Weights of a small transformer language model.
Training: a variant of SOAP for these matrices, 6678 steps.
Each number is 500 + 40 x the weight over its row's rms, rounded and kept within 0 to 999. Layers, rows and columns count from 0. Numbers have three digits each. The size before them is the row's rms in percent of the matrix's.

# gate: layer 13 MLP gate, 896x448, rms 0.125, rows 207-281, columns 0-55
# up: layer 13 MLP up, 896x448, rms 0.129, rows 207-281, columns 0-55
# down: layer 13 MLP down (transposed), 896x448, rms 0.126, rows 207-281, columns 0-55
gate207 102:500507504424469496518502469481574501426500500494514481508455548485421499510477488440466455451490585550481531425488430529509499514446508463527504538522514468467490515455
up207 102:506529498528470521440468523533535534568504506554523559497547509533516470487529557546518549570512537463512414450549479575514549463463462440557448392527469489525464465468
down207 100:522498450524492500527505490502477523489418494507503534480490471531461501493511510522466500458541431533504499546500497471514571431530575541529487515486519483531509462519
gate208 093:482461475469520512489521509433506470507467482489530522561482547524442496444542493436511516513552534505518439457480518557364554435498510548500471503474494505579547516509
up208 096:504488555500501468552470510484507449466578523508581470499542466536477508426475481504499565515478529529496580533460466515432525540502587515483501531468480536505488501485
down208 097:586450576560504494455529500510437506500441497527464450558565548461477497492499482507475544500520450468535533479482471427465498474540505490525491601534452510489485445512
gate209 102:504485566486455547463552478488485506459447452487511562453479477469424516551548504552563547480517487512505563544479544504496506534509477548497568495499458548425513507513
up209 101:489522482559493525550424496511497480443467563516492519462503520574465467503510456573543471449485442500570512432532521414475450491449436495577466503512497535569495456571
down209 101:473553484452505481518536569479432485502436492436552531507523542512527489554507473475506515545465526517539488544512566516523508490543476572499423578496469477553510467487
gate210 095:493456547532518528527513484494448491478505479482457448480530379447475495439474382418467502520447478495526508403531541514526455462535539449505532492484508464473463400493
up210 096:500472475561541507495493536503485523521492479414552545534499477571535534578457526552443475486535514512566508486456514492483540517512406519539523509488435501581529527505
down210 095:489371454447524498577473503497514502532524480454561506410473496459390398567549543498538488515450548493453486492544468482511394533490422450488508521534438520508513577465
gate211 099:569477486467513453476486498463524513527549520480488503428455522492522543429515535515555551558504436497545500441459529494569535482444485593540533534459506552461494423503
up211 103:460520414446527486495501444467559461478486562521523468429426528492476567506504512468467504551463465426449508491416447492492569436498493570543475494442463517528536508455
down211 102:484403452405537580466538490505453496524442522534537427363492466506498528496513550477578481512436548478522458426467477455472504436473520484462472460463466518481527492522
gate212 100:526425455437559404539481483487481559473457516516465549447495525486479535546525491487424401451412432515477475583526522524496443495422480550523536502431559486482553443544
up212 103:448522599476575487472512436533461481551497536427537546538499535534533488547574461547571465482480448486454494472568491500545512412554455508540529494480479499532506499458
down212 103:474480503463529475490504494581539519464507529541502468474531522501515508574570502496509471510455507533484510492512448512554490490502463462502480487446512452502494379381
gate213 095:512543534387451490523457503535479589540533549545454442541555535503460497538510447572508520477503505576473448495498509472484462497513524468499480502435596454537501520530
up213 096:554491495600432518508465478569479505491506468493504524517526532475508488506431456575517543539545481554417461500459542447432564518523451517438505548450577485523491517505
down213 098:518539542498514483516516546474503576538477513551558484499452460524515475516539474500525487415539536496468483530524446550497449491505514530472463398499432531502525587503
gate214 102:486498540431538491423455542478554484555517516516464509460448504533468458488514536494540489568441542436500471492493465516502551490510482575539510493459449467513512540443
up214 100:509464473504475579508525506519492511418470439498453494474565505509505498475446517497473477518505556476528569568481488460533521520504438471502559484547504507533475534469
down214 097:484496488464546584500476461545527524552473459464566506527466477520491521515448485479532579525522486479493528513535514496541467544491447472463501446476462543505582479486
gate215 102:477475420527476458504489526527497586520530533496498495413507502529571530472413522470501572504551433487537516461479519473523497495459492479485488479502486468486435454514
up215 100:565466537514485562552540494488511457455481519568496502513446525420508582545532577540508396555529509440432460515560473552427496468514499597506478508454516497554541516518
down215 102:510435493507486481568473532459506455435470515535474495519405521444431532540503529518457499494493531469495462489459473581512519479504418473495484574554477518447457539489
gate216 103:465500491488484450526513468525534484501509503495467507646495513542487534539491443544514521505533498446472492475434484626513554496556491441454523475473548501460478559500
up216 098:431548472461518525471514506564554566478554455492500374410555505424533468473462438458553483479481459510534497514526534481567499473490479522574504512496495493537501448539
down216 101:545514512491513478469420484471568422504467464504484444512510510491494539536499512474498488463454506569560429488433521475536567545510519458594546536474520422516494475463
gate217 108:526544559549553500534450495518513482552468484499514482508523456496559507552509533487576523478500494495482455464506518470501484532461485431442430472489445533490473515537
up217 106:495461568485522518449545520455534600525489558477506448459494562462473527363460465509521548540556438500538537500517517573549552490491478556506502482553531535412492413519
down217 107:535547457463462572493540462516483451514529498547466456470487567531500465440543473445483509458452506490554515524531560510529515527494544501496520491516578517434506454482
gate218 099:513526511419507523488488519499516494523543503496506477488413498439450430414536511493502504481522473491490513473445465476466505543536457542421513485499485533489478447518
up218 105:513459537483487454522500527472596498470535462504499510435498544548482484524475484472526464472505481483521440447443443431542503434555501471533424560504471498496478547468
down218 103:565587483482453522552472478499555427464477509485557530450509507499582403509449550504517554522407518486462495456451558447534506454480546462480529568445446535504501439555
gate219 097:513496532488569492528530548525499475437518552484484535517520445470494520530426443435524499488497455449537624549502503434384483494501554548527478569466595469543493539519
up219 094:477559559516425484440578442541485466566514469462470478397449450496473518494534584539455457533532601537464440462568461497511549593478424434563507425449462504516467498510
down219 097:475478521507493463549569512526518513530557497529508483500458585505484533499444506435462522522524517512522549494489517494385460541504440498386492587532488479525508498421
gate220 104:526520509456461482505494568547460507455570489576460403500480510451515549446555520452486470493495533540495536485502449536490526551551461589423524475484463518507495524464
up220 102:518548541500484470508477520480470557441532496536484583504549439468535500495492432506539515528433527611514569451512479542545442530538433482484484501530467487518511525496
down220 103:558530478505480496529527501456516473464484554527520461481488532511450506494511495523532452503452497592522450469510562394506468529507525493563552573495454507518443562546
gate221 097:456494450420471445433485518513482415472475482464522566511519496474464471504462480538499433474495519491487550503501530506526413458545465535480498577388432467434422520520
up221 105:479437502513511636383521508480589481504488530378527414526499412517472512526495561461485443531553527526478511491462542534475539453477465485500453517536534486481561450498
down221 100:473499565517480550478542446499456453551509462442505501479511447487546568527519561426470528529494541524492497483532499441508477497505464502558461551498535510529543454495
gate222 101:421514459501494479496494484513545529486477460517462482475481514464531497541482529487467523528498558509555456452477506481452573444491483583548520484496454513514474463559
up222 101:516470511438482511496444513436480517535494568423557444455516474440504479474479473491509484489481512499568484498563544477517554599431457394480498475501440541452464600543
down222 101:463521518466518491438551466456483454442551461526469506524538546495532442493461526517485506474515407493534466436496521508518567451503429475554510535524496537561508512517
gate223 101:573479477517532471477495466484510385534519517486448573466502491518492521499533500458581500467500644466484403589421531527499503423520463476600531458450534489458520479576
up223 103:544481474450518482498509544546476496583524496540507572461488554496476529477488482506485528453449501495467547504541468493483543495504425524521528429461488569438405476476
down223 105:456547450412462584552502557556531567541458504582553513524528543542452486498518445419575553575556492456474493441573515467499455549497482485506481545438499479493527490506
gate224 097:539506516465536491479494382472502511501534444474506572533503588449446516434525398476526479532487476491507464514460443495545519595563462535528490498502523488523552528482
up224 097:488564536527483507453481482466489465495501531505509434453477642489469553522502514554492505447545430530475434530528523441561390492505506531500474449455480477477475526446
down224 096:451500570517503495514520503518489419484530556457452517493548488589541528590533534518571508418495453537522463565519491501516407504435543458468459484493549507456457497489
gate225 093:557506512606535479572471510455486508534562542458561504445520556534518547518527426586586470530497493451543489547495490528464527443428533509534556499508577406514484453532
up225 097:572534501501574537589418424553531530465520410503466448463505443466498498483449529492402519490514489441519553502510492493564459518488425484477474509485531532426462480534
down225 094:509533475495472589506487520531503496457484465480524528496472518494496464489459528480500545458548567462492501524519434489478561487577452522569500439449534497462475492457
gate226 100:553564513604504512487508458513425496486473573506504464554494422489513467536463480516459445525451472545538522431516516438426475514487511440475538564481470462489497581448
up226 098:524523584518507587454488545470476454491524478423483449484515482532556474477512485522467492509504481538541496514548528477458484530521518469571529473460503527518478489548
down226 100:417520486512454498512460450533501533532632481514465468528463457532464483526512474509560449474472521476527475490500492504471513513516599485549526466493481457515453409595
gate227 100:583501474497416457471422463533492555434530453455466442453541454417489504424499503517483448540516581498534472515455433541484536518525509478558579470569536554471491500556
up227 106:508430535499509517509468522474555465462449439454514460514459546559527530511467533457496492487522519495597536563531529545494500523504501507515445547464438515471486570477
down227 106:502485486447520544490487461491492463466423430536508491550437509469512516523492535512470475518464480503507477508487474556431464506513522492525493522449500593433506508502
gate228 096:536493471518553503441548509453512555503424522452582543537494467487498474465465383503475444424506446534552574521508528540415515537498532502546505482513467477503475493511
up228 096:469541531423467482534435541481463493528515427487532499472536448487501446438510477500474468548485492496534495478511461495489474545441450574533429477464435532489500504455
down228 096:455515468487576393458463505464464528508514526521439529496480541519492566514579414513496432451517522543522521500455467518447514455521479500515471461477490523494555491501
gate229 098:494530484557472531518552536563512591499472492496505439462527524490451509436609557514489515493486450512542571524487526527459499511477524508549480485504519532506460512433
up229 100:480531550467561579514533452500533492443578523538478487448515472468540450474444507514463444538451550486457554488570478460499495501498518493519512516598481499453428521463
down229 100:535503542484445455432496525548470488498436502486533428468446517480495553442524455477421515384513557513535496540613464520481507471563555454556500454564497485502482498496
gate230 099:555500433508513527519555520501464524483494465523515366509519512516521537448497447525463480478550438511527479536425615433491468517548452486467513488433488487514510525510
up230 095:447421510562524531462518499487438529463440538505470559484453487495525497505543502504535533464489539471495491427554570514476499424483446512484465499541498531504491490528
down230 100:529404532546503503518480521548453454509438522499492463450502547530519510484550541537432529545459529468492531494464503513505487480429528595520518412499468548478469458438
gate231 098:517485528584474530535458506497552577467524467511474469502577528607457447513554500487475491487530485491508588509531495473484378510531477497453476530549509465548479470470
up231 097:514577493515505484487464486482421531540497474374497458562475528479488587456463544555567477532496567526448486445586560479485507486462489460538504470441575592580504575546
down231 096:497480512536475479459551564540499522509531466422543512469488611453471507456490514483572499485500452569474400439531504530474522443538539469463458502497492510521514497579
gate232 100:479508477505486525485474455480517517506567505380456471551488504525471513497464510523516463490390498481519523534500442564491513508532505462437530451458515542529533528482
up232 098:516475485542502415511500511434596492504475481605587496499499529465537440484519542512485564502522491563508472459488515577529542486463508575549469417531525448448545458532
down232 092:481488611497404516528563540489488465496494455480509499487415540543467483511476443493545489488486513466454441562535490431498541510426546475509459450482578514548482471496
gate233 093:467547484456471502479575606482489434515480529528522445488471551538489476486498526471500474484506472577516562449540473569462476465479454513517493552490514529469509524501
up233 090:596493474482485471486520527501441540497481500547520427492494414518472504567504531494485477540498505506516544510476571446507478500559486505528507472470528541405539560482
down233 096:490543492464482544539427492509557462502453523485585505483486480516498532521614531517477434531511575551536540514457511501416506491538545519628475478466482546483491531485
gate234 099:469524457470517528541510516538449541474545515473496446488481536482543536487538454467506456463480508535556464533501448428478527455528528525505471509463501556491529462420
up234 102:559435513548574468509487439447628429551504437485514581471583471502466437497484582516493603483414400505543486536496451555544500553497483492542545521558493543459539544588
down234 097:567445461530485462550544485516545486506469500439484499514508460498485485496494537524493512432445507405520566504483468491450533455553534480509496468481523559433528523427
gate235 099:420497490527482539539502406472459499566592493492503532468492461524475519517477523468422585481562481502444517514479513546543494415502523481523522461493505524513534499529
up235 101:518435551531485469523477543493492515535532500476475505511539497456482550435436441513421586510529529521487448497507593546551488429501514499510478525505479487461514467476
down235 100:496499494545404486447455480504590458497531479489540516457492507594535443455586531525511529580474472385492502517496546556538485446467533497539527529405439499421501504482
gate236 120:483552483531534510548397461484491404547511473461455514484478430491511613540516531438495473535495511565510507528440478583499502504468478460546543536561483453460444469485
up236 112:477435484504442494507438453504464489576588482510511514516510553452514540448484451536515502475451527475499464479542555448516440486568508422541488457395564549556522534531
down236 104:487519528436509517473538510454542547478546477534494499465464494487509494486457467592534475489496582533502513545494479467467463438493570433422491516478526544435550481585
gate237 104:493522472431555551484467458497469533491482481472539452592412418507522527514487428480524475531502535529495423460508453421564516430478485470528499493468485445514524446521
up237 107:527509485462463476487506478505480530420431504473496496503450406484496424527567430471519490562488482504501439553518409460513542488519449479479503462514493518475430458484
down237 105:494530515450454516541486521550479511460417495495528479470413491559527463473479490526524518495477541529480495566472502477491540549481515574507480504493489467464501556443
gate238 094:451536575443536505564472613485486475448552528476536527428554526486454451475541541548497446512503445421478420526462511440498550536483475519494481515462434479465493554515
up238 097:491490483522480501489514523471536460463544517493414483486485493544494555457497494440575472515494564514476484543539514529523509475470545495502544489441478485437547518479
down238 097:529438508543529475473482487473506400512491571504393426475471451464462480539501571506518505535500451449562429523464449426543509537560518408513526484468538413511549459487
gate239 096:461503448543486488439458501509430475515446441504511552496459468500491546544483484480526546473548518416574552516564461520503544495440459590544447464584523506532509488540
up239 096:498486510456493402483429525535496469452478606509523534490542458487460454484476488575495500415491518521500425472438515541536521479496494487519493521486532466435543465430
down239 105:507533483505496477493518465499522446507582491448488509508476541522429488433531421493417471487509500500548460454491581543507508527502471462521484401487508515521500506531
gate240 104:578525453462414525539486525502494526468467563523520461513454488566460537546425437530501480489527526491425472467533475428550463500486510449439490464472484481555469501505
up240 101:509488497490533469480499450494429500523546452526464522488543488443497517463530438550519494489533484508473445489494537543496485533446559539481554426479467541463537510508
down240 104:539487553492586549469592459514465553516457399516453549499505540514450471484542491464547460558450477520553421517453504588535484490453538536478513434540505586497486461491
gate241 097:559584450533450491599475536506464502463488509438536415399530522452480471460488566484503436431530521523426442416579531488499479489509509532586584600511515474523495521503
up241 103:514626472566523452585500592487468502583484497523521498495486485536556415448408499475476500550495533500552542470518558460500437512449493564547555560499448435485494531492
down241 102:495525479526563439484485548463459450529515498552467426505425504534531559457477486537473500452562478502486496529628580515559524494484539511533494468491539499484481494539
gate242 105:534610509554503522488505552554488551528535457525512475504430440515545519557481506496492416409488502452462470498467524489477498517451437592482541539492511495526534461505
up242 109:473458482469526411440525477586480450487456485483533508475530527490554451487515507569403451509492430546522509480514517549486486466536534444427470582458556475491462532556
down242 111:481459518501408426462496434457486570502463539461479562486533501460511448405518503569453496500485454491530514499494478569507426428459518455422489401480489593482465541548
gate243 101:440530475496433494545464493482440401540487485455470528467507359513540566420532491486472451506478479430482521505469502456536470475508455494581487477495552478505495532489
up243 105:454469477480520497470547511518453488537455549482549506450456537485511531542467425459427490519522512467549454476586503499498516503510514425527523591501469510511452449511
down243 102:482521410544577540497570535477534521490425541488519605485488480579504463475473487505501489465577540509499540496500483548491492454483518529509451552474456562511509481528
gate244 095:455474573477471583508464557474518495511556446540513515480493505509437562462469510536489513423559506465521524530463578492481494521485506552493537460496448417487556491477
up244 097:510513519509433530493519484469454485504441468496507556481494496458337574558552554528533508476566566481550511498401487476547492486529457575501542463422495528506500463583
down244 101:464556565526448467524472504477514455447526463489457559537501559503538482447489530505485485441559512572492477506545521474444514529521560508569542513550489540502493503524
gate245 108:499479513510535506524518495505512527511467522619468466538564494468530545482412505545549513420422560430505526556545486496557502487492496563491532408482474461491554445501
up245 104:466528506465509567489474482498511514509461552424512534564496486494484474490534515432446502548500478509504493454488524483435593529539460448516530559506577526584401520571
down245 099:492542474549523489489534517530513488471513491550520522517467462492473546472474468482468471538467527500461498488436544560510458439500507468510434549542510562410535497561
gate246 099:506500564476501467429550552491552480508491564475527491447490484533533506495486526416583562577523474490555467494509528507483560520495481499494542487500585507485504453508
up246 102:487441527578559569490506512541473556497480488540482503498480510519498508492486506573453421442505458484500565480466458502492529505444473528503517488414413515523529522481
down246 103:459472571516504531523539555521520502504471532449495518448474437432500558567391511462468581426497486416493508490581470433474547508508448581541505553469470456531531435504
gate247 103:566479556511517467518437520509516490572540412414523548528535494444511512514489534514518507495545533448594471500469472526461411477500522498490529523486473452509496500529
up247 102:449456494484514553470445508487438466486482464528417472538499581514478550608493558507557507487467553501515489481522483472444571499517489488488509487397568420527538497475
down247 100:519405512513542485424436450488539505431488483525502517537503475481451470467509554497485448479542479550507415429475446511480578410480471520518422447525531575444425487450
gate248 095:508470522544529551453523512502584456550504484544568481527507552461526525423504534433473512469478465490473514487434404508520492465541481478563494525520453492510546478496
up248 101:526527471472429526521423529487490506450503518473473587472534491540539509487511507513483470482524490498485428472471541521562479477521440454464497489558511536405514464597
down248 098:575487518484476462439438497532494523460478426516460452502540482487499464379492461551592521480505469531539514546494496528450519541469499570494483470502507510513501466470
gate249 104:547444510551510454477580523410493522467517500527511505450543448473506492502525522465443478417455532415475495516477513478522477527485474496525469543481510494449440497544
up249 101:468459568486465542459563530468552422476530467453479533451534493562434493530535538481525516531484556555411444516499462568454476455493468538576472496467504454428516536558
down249 101:524512437515517537507515494605507452486506446490508508577489514486423532518510454481485494493499522535534422478433532525433556535518493461487517487563484463507464534530
gate250 095:551527514425512522442474451553532603540528487432497512462517468475510519537501559503475559510536475505554533464505473501477491442517486510473394462455507495473531491546
up250 095:509447505528455489563470501483419462531507461546501456498506533505516499498505552513451441525496588494431463511486459566507441504486465532472537540496504512532502510467
down250 101:461515475478445474463494490554475509455502556491562451528497424431464560474555464555475466552479513542528402505485440513500483491513514492453444501518470516468473549457
gate251 099:447387557507515491496557518479562444490462572510542507565493471515528538525484478503500534496462459513552593554413451443474462442522455531495503519516525486499525533538
up251 098:464459476455488560481470465448553487525466447488511464553522537556513552531493432517419488518481464523551515541501537550497468522444481461465466477456588482421495465516
down251 090:505562480573475507441476518468445495509534460439542519440455567465505508513524515473473525469529534533476518484483554517515471490491538523523453486448508428535494463485
gate252 103:528543553522547542529446560471457513473508534483475461480536562508511546489538527475481551532525500502511426578531567532562467477468478602448524535408510483501476438467
up252 107:532552485535533538461524542547478526470514514483504487552496519449585501502500516507555477586548478472588469528555484527468486510437480599478512453502605509498513482533
down252 111:534506541495484472532578612488473486474453513538485406510487470485508530509482541513457516427495522532500519498449514491535512519494472553496538579504548551544486460511
gate253 097:458510465466473528531494500464541556537530471443531508577448457547496473580509513472525536480472483533500478466527469526534455459455454485569535427502454487502431509520
up253 102:466539502476498466474528513526427490531542533532505411482547546542523442540499502539501519494526495493508536500460570555497576408446456527534482518534479513587530473487
down253 101:473545548529476477479528513500500554504588533571507423507485487534428515535447524474459547488527504496518514578414445564477465462520561470508491427517485512517476444533
gate254 096:478485492560544452478537442465546476443503503418541452452553570480503422467500541473511581487509474515564520507483514546485457463509521513474383494527501517487407455491
up254 096:452504500489510522466487547540489492491482530493448439575519474485492528494519450497471439536481509443461477489536456457554516538523485481520576493452479512506552606551
down254 101:538456525412467453464488525449511501548479482582487534519503495563513537551513507516503487436485504454535518512500563437484539479509479539560507495430493512466561509501
gate255 097:539434489476508495586521543496507479547475545562503461437484512494468456456483530476509514591496483513538506497494536562497535533541399510509520546508572507494467456553
up255 097:504464527454548485469506599574524502514485482500460479545491478443486512410489539370519506595463512611498589484490539548534471511510509537458516485542505467486426433508
down255 100:526511482524541505538455497460465491550537503507529508471533537447513434473469534448512556569433510465510491498510487579461487523399523534564597616639549509539441528487
gate256 102:526485512490470532541446510533510489497448495442525513503455436463476490499477470480480524562429513528490506566523507507469392528500449472527542494526531546551511501500
up256 105:528527523496459482507452529444462518472558500549415464476546569482436459479500543500401489563497532469542459487476557556515532451597492450446491542479418460540467480470
down256 103:531496468522489403488450481538517445494532452547496500489438517529479549485478468509465528456473510448569503512630561480500534510425568558499494451448506514591520510479
gate257 095:509557487465514460567445496550448533521448555494522517530452494559554493502471491487434477493515488477595497487541490585455546459587493475469497413542509495532472543463
up257 101:466522547586513421494431522504445487523483538586486529510527532530470557445527491533504519490473505517525409484488520526528460474558487542480528499566496522493575492488
down257 099:460511444552562567452559508445470499487557502542467511502510503417543535515567500521587536447531474509490556542537454484524460518533487502442480573482481531469499519489
gate258 094:451499529458447470503529508485439544444506512511545502512468502478565467401488484570517483567490463459482507536501495454522557454456497517435461480479519507512497548463
up258 096:475472482546495490497547469520517486467540556457545462488519549486557489518465446503499529559502489568499512474511496500540526481490441476444545515460405535592497514495
down258 097:514538503468533556521579526421498465505485537517446541494472504547535506464504445540519459473450478457491510459506453489445525472485517493514483571422560417455534642467
gate259 096:468509491439563509513478514543485493513588483519439554446509474481525472493532455382554543460571494528548487512459456523554543447503434519489457529491483488552465525560
up259 101:479457556482463478490537524399519483518442444501564444502509525480499476545532472490557468536454507544520553511473412496471414414424579416602606531498530546465525442480
down259 107:525521541534459498505471517479560484484455508481534442521489563519539519521489482518512491564473536554542459527454452511435462463473516462511449452473485478416429508535
gate260 100:515458477482519503500474486454487481454519483414467462521523487525495524493478558555531493471545562443529572506545553454570533514526491487468586516520485439576540512557
up260 100:443462480512523502532525530507535469495525573484551599506489481530529464563506448586533427503539526466540512519414470437517489503531551493488456559494597544564452428472
down260 103:589433536536490510437572532487481511439467506447472507424507531525489536450494504575526592537532535567501456579528432514494511502462514549431394492483488570527545502470
gate261 095:499520478566482449505525505399448460449479455488484540542467484512536516465538523477455502535442502519500548458484504507485528478522489502490551508500506477540493480546
up261 097:536440551509509548536447424525418507513533502548512552487504473520581480519458535444501463558493511463501526454447507415461514392463471494520533447478470476510494434530
down261 098:481511423541546597440529503533432475507511500489445496492485518480503575458503482550518492523499509547612509468447497568478533500488514444555474499544528528499563504521
gate262 097:515484502504501532434458483607517458519519507444504460490480516470545485460559514484483452511482494500550559552513479458461465493490456473555542414544535478563507459436
up262 095:495436469583501538500454488463483474497413471548486489502508460507497546572498529531526509501563523481484468511518447538514488485501426478504369486520395515428511469551
down262 100:437521356482491488449523509519495511426466521492428460538483434495561471500505481467539571499415601496482478526465475512480493461512590489444456510560485498533502458519
gate263 100:491489472491539485472389520510481522538536480508438556470374447503534471538463491478518526432555480537498553456466527547537449465509502467481495484527490465508517508474
up263 096:602441544497425523486576464558507483455477497461521489513576482443458479516508489511439493498491543526562432533512518461507537476495540551557527534490490514518472526554
down263 099:590476558510434462450472609518584480438432458499594499551539562447512536499517472493536514524485521462430461475529533437523526514542477484582485536444493520500460503542
gate264 098:484550517507508563589486584422552482492518504489524483521533486521497489496472542514473442508522474539513490568436528430475530421443508505531427551497480480445438521517
up264 097:457511523576485471540512557425517455507482411542508510471478483454470527459521428615545519495518453494521470435448422489500515526532499542463414532539499508448454508518
down264 103:620454482465500524466470516490450494451555520503455507454495534465477545568511502507459497469504508526488513385510467524513535473471482509491526440546500384493503489486
gate265 101:508461525519517441475491476464490478493465519416593577519549484452465468495474492546504517539562471523480513488518446507408469436472519506447554490504473502507463459571
up265 098:563468462528465517510593402450449422512441433502564535489507507447534536467586470513495603506525486537507475529488460509502497546434510468477510518483547453532498511543
down265 099:490527477528510567622496532460471409605489556453449499527539494533501551494459472542608584599488509512514468506498491502501558441496446510540508527475494482462524517493
gate266 103:587486599525494491530503475469468454500537518516455504496475484491484512519497492541529453477491522501495486507484541450500495499514535469486493525533390515458475480515
up266 098:521493503508465546499453469514517494452499476520452497553448484506555499467513519477542526438541501550468516522429542434505486529522492460514517430484521501496460509560
down266 097:528519593476545476565455519505503411489478466515479470494532544476489512444488481458454483482439494496497484543490438461567497506492494500534435527462463470483502465453
gate267 104:487448561479550490510499512495510594532466429495536525548457477456496521454491470464583508529458465446517508503479526523437502511523539479506530534458562503466418547518
up267 103:488485478407460443469576528515539472493480658523490533552511536462472555523486488542564507486468507523424583595496505477473474546467502537500503508565537515520480520549
down267 102:459435458493523470505537532504554514519479570485483537471516475436539504441432490491539481564506520442474420562489479513446508484525444530478464452431472496568479589502
gate268 100:450494517458441483450521452526521495501441483472515460451475535543516522510433605458452513487528505522566464555502559465534524476500462491468463452498571500454478476494
up268 099:441467496489520535510519519476443496567451513554550540470483491491430610527562487514433472488555488446491495484439456482429490507443434525525464453521505506479544459427
down268 100:446451553481524471488491469444541489524465495496474471466486579529539577541487563492419445505499472482497503509468551437510486467522561473499451505499477481449480512472
gate269 098:477460540512442459478478454523519507494510543496545470459577507457468521470523530494538518510475499565506505461523406501528459509519507464512517462479558505499459449493
up269 100:528515495502509480533526545538468418524513565454511565515471521498497479504504483515478491473459515439567481582504519545528470428506533449449503499497460481505522516569
down269 102:503434427557406547487468497453503454543472501441528487532444571517493516525555504455474507527468447471596429502514456513491437509578497508539502419474509529525531493492
gate270 102:509505472500426554502512448418528434534590422508471489551450521494448512525472526533469445524492502448428477500466494538448441439475451507501504497515530491521484482469
up270 099:407503511449489540427499488487524546472547455455482511531541457487509496601470419483499453464494452557516554485522513496466454463479524469545516474483492622498462493459
down270 097:461499529441483512543507442459551600467486515491466518460539497506477473584519489415552489507475515533509494548429500573492456524493505500461500433503523476556495503468
gate271 095:509431532533537493428514496496488500479541453523552557511466434474483496448556466516484489606470495483510453542455519451456460469466510476453503422489423469507505489522
up271 099:500505485519460415520461422471552440458500450452419441570458568582532481475529496452466513470549448477534464413535525493491519503532440499560467496525523477531517534471
down271 100:515463501483506468469542423523453482489538528513444570461526481495457536422528468497523496537507494488506410435457542468532493472460437446458496426399488493512527446489
gate272 096:464457496529456454386418473493464543478518500486454496474519534525518532489516501443469552483471470473531467557520467501559431536476535561445445464464453508511529461483
up272 094:488487446491504559534563568481492420477464480512542472588475481466510439537495537574498487474536577508392502513512504517467473472461530423507509557528478535469461504523
down272 098:458495466443511477445500476441534438531497531463514477475482543487456514453416494514560533526453450468555505501508508539515519466539513434523458345451552500460483552426
gate273 101:499545510533444504504427512522528464576526521455469469545477460492486536465517533493475453496572480490539493582439418467500529451507513461411472508509450472433592508459
up273 104:444497489566507584516462490460458452452554540458521489536484446483545602512520507553532514542521500510449576437525427563529513618477505497488495469546531531553462507453
down273 102:442455471431511488495475451509464516485503480482437547516461501537553525479453534492541550505542452598538544468460500481480570518516425557506463570490525506507503485526
gate274 106:520535451454562453545505527470536571477547556507483544501547484495474501482546453456507530461482506546531442534542478466491504559491453543484482485527464523511571475445
up274 114:545438505476489562468526482468493466543538477441491451471480517474572480466533543527468477508521481464489459543478534398500544440430438553422476505488460447550530506550
down274 106:437536456452518598580485509568472568477549426416394523460420523437459431453512506541473482523567496536448459522447528492524592550511484490443565577507494466518522459544
gate275 102:540538511516457515510488521466482489551511520522530551507505506593478538426544526421474512561471486486488458505504479469568520507499512550498507568514450499538459472475
up275 104:508496375531457507496494470445505511524533514434516505530514496461471430494485446549474519450505516430473523528494477549487475509425471410497486478539554457520550594503
down275 107:504499471484491494559504489454469508513512519373431549533463520527453550460520522549478516531468514611474483482526519498522479452537535546466523485504439456469519464522
gate276 096:497409478530477529467474501486484484523489594540598451454502497483515538539518540482490536510524470515493483491489505509444483473529476606480577503495484525518520479480
up276 092:535535499512568475500500418489460540563532336564518477499449455523562514479521464482429472502606537485491496511510507490403480448465554510598437473514527541449488506554
down276 096:570490490492509461495488515534495563519526540484448520450502458452521527429465539515483454608495539476474413504550428487489533505445509521457487518489513425492479548441
gate277 092:532524519518523500466550521472487523497499449509482520556426526523431497515496530532495554470458493475469478520432445453446540467535496532465486529469476526541541519462
up277 092:439564427534432461485476448552506489543477497505516528549485477466542529532508417565494487457415542545456467504557561508513523507454490472521463518476489466535511445516
down277 098:570441519448451557492519476531502430467458468547460521521514526527496542487566498463544491499577528480434489486536492534541460591534561461460520436504486465462528490530
gate278 105:455464504488463458470515465505528542482523529540433539500470471451530424562488575467502477454484525450573479478450478513577509480529481538534540506454472494493479449516
up278 100:485525513499555423449498478521522522539593457525511438482478488465454445579443494445494405454477503520420471541557437479461498424494517559512581475533472436525434491509
down278 105:466535571533519486517486471462471469520459455614514478547462514555379570469427540474454545487462525482526477504560510545518455510546470495536486532485496515528508531552
gate279 109:491453483487465536502525452458541436479508522481518480487415524487472443455424493609477500507532594473522557506480499475517516471516570553485454369492507467529430577472
up279 106:572474523550471529551508561457454552527515527477531519537512465458482574447515536475510548484488495504512483504515517469557514540587511490503555621528536502452525501589
down279 104:534552461524544476525460546473535491473556500498457482518572414467421514497472480484550506507524466496462546536500498439509504503502434473482513618508496494447568568502
gate280 107:517558492581583496486526437450467481525497496547478603562574483532450508550521468499573513489499466539487479414498467451494518456482515507522525509432435458510556470531
up280 109:536515481560592419523517442474482486578491486514463477579490468559489537540492502507474524556464478438487472534561590512447506453546452462501473481492484418532559514477
down280 101:526496497486418531520567519482537567497489495450433454497518555487572523437606527514502481509508500528536496522520493541505448531528438494511532567503530424505535431560
gate281 103:566447532464568509485503508466508480545543546550466437495539484506522499514447466514472534499547535429513540608582517461523453425519479501554481543478533432500471511447
up281 100:480397499484486527426495465508455511515501496519495573475481481528486487482505532498474445472493447544545513554460503490484477456467482553510461466485479466479451479545
down281 102:513502521476500511478534524556486479488445519511461452428506495501434449558420480511457484476409474510506432486423460520494558538429504548445455546564463588492570465520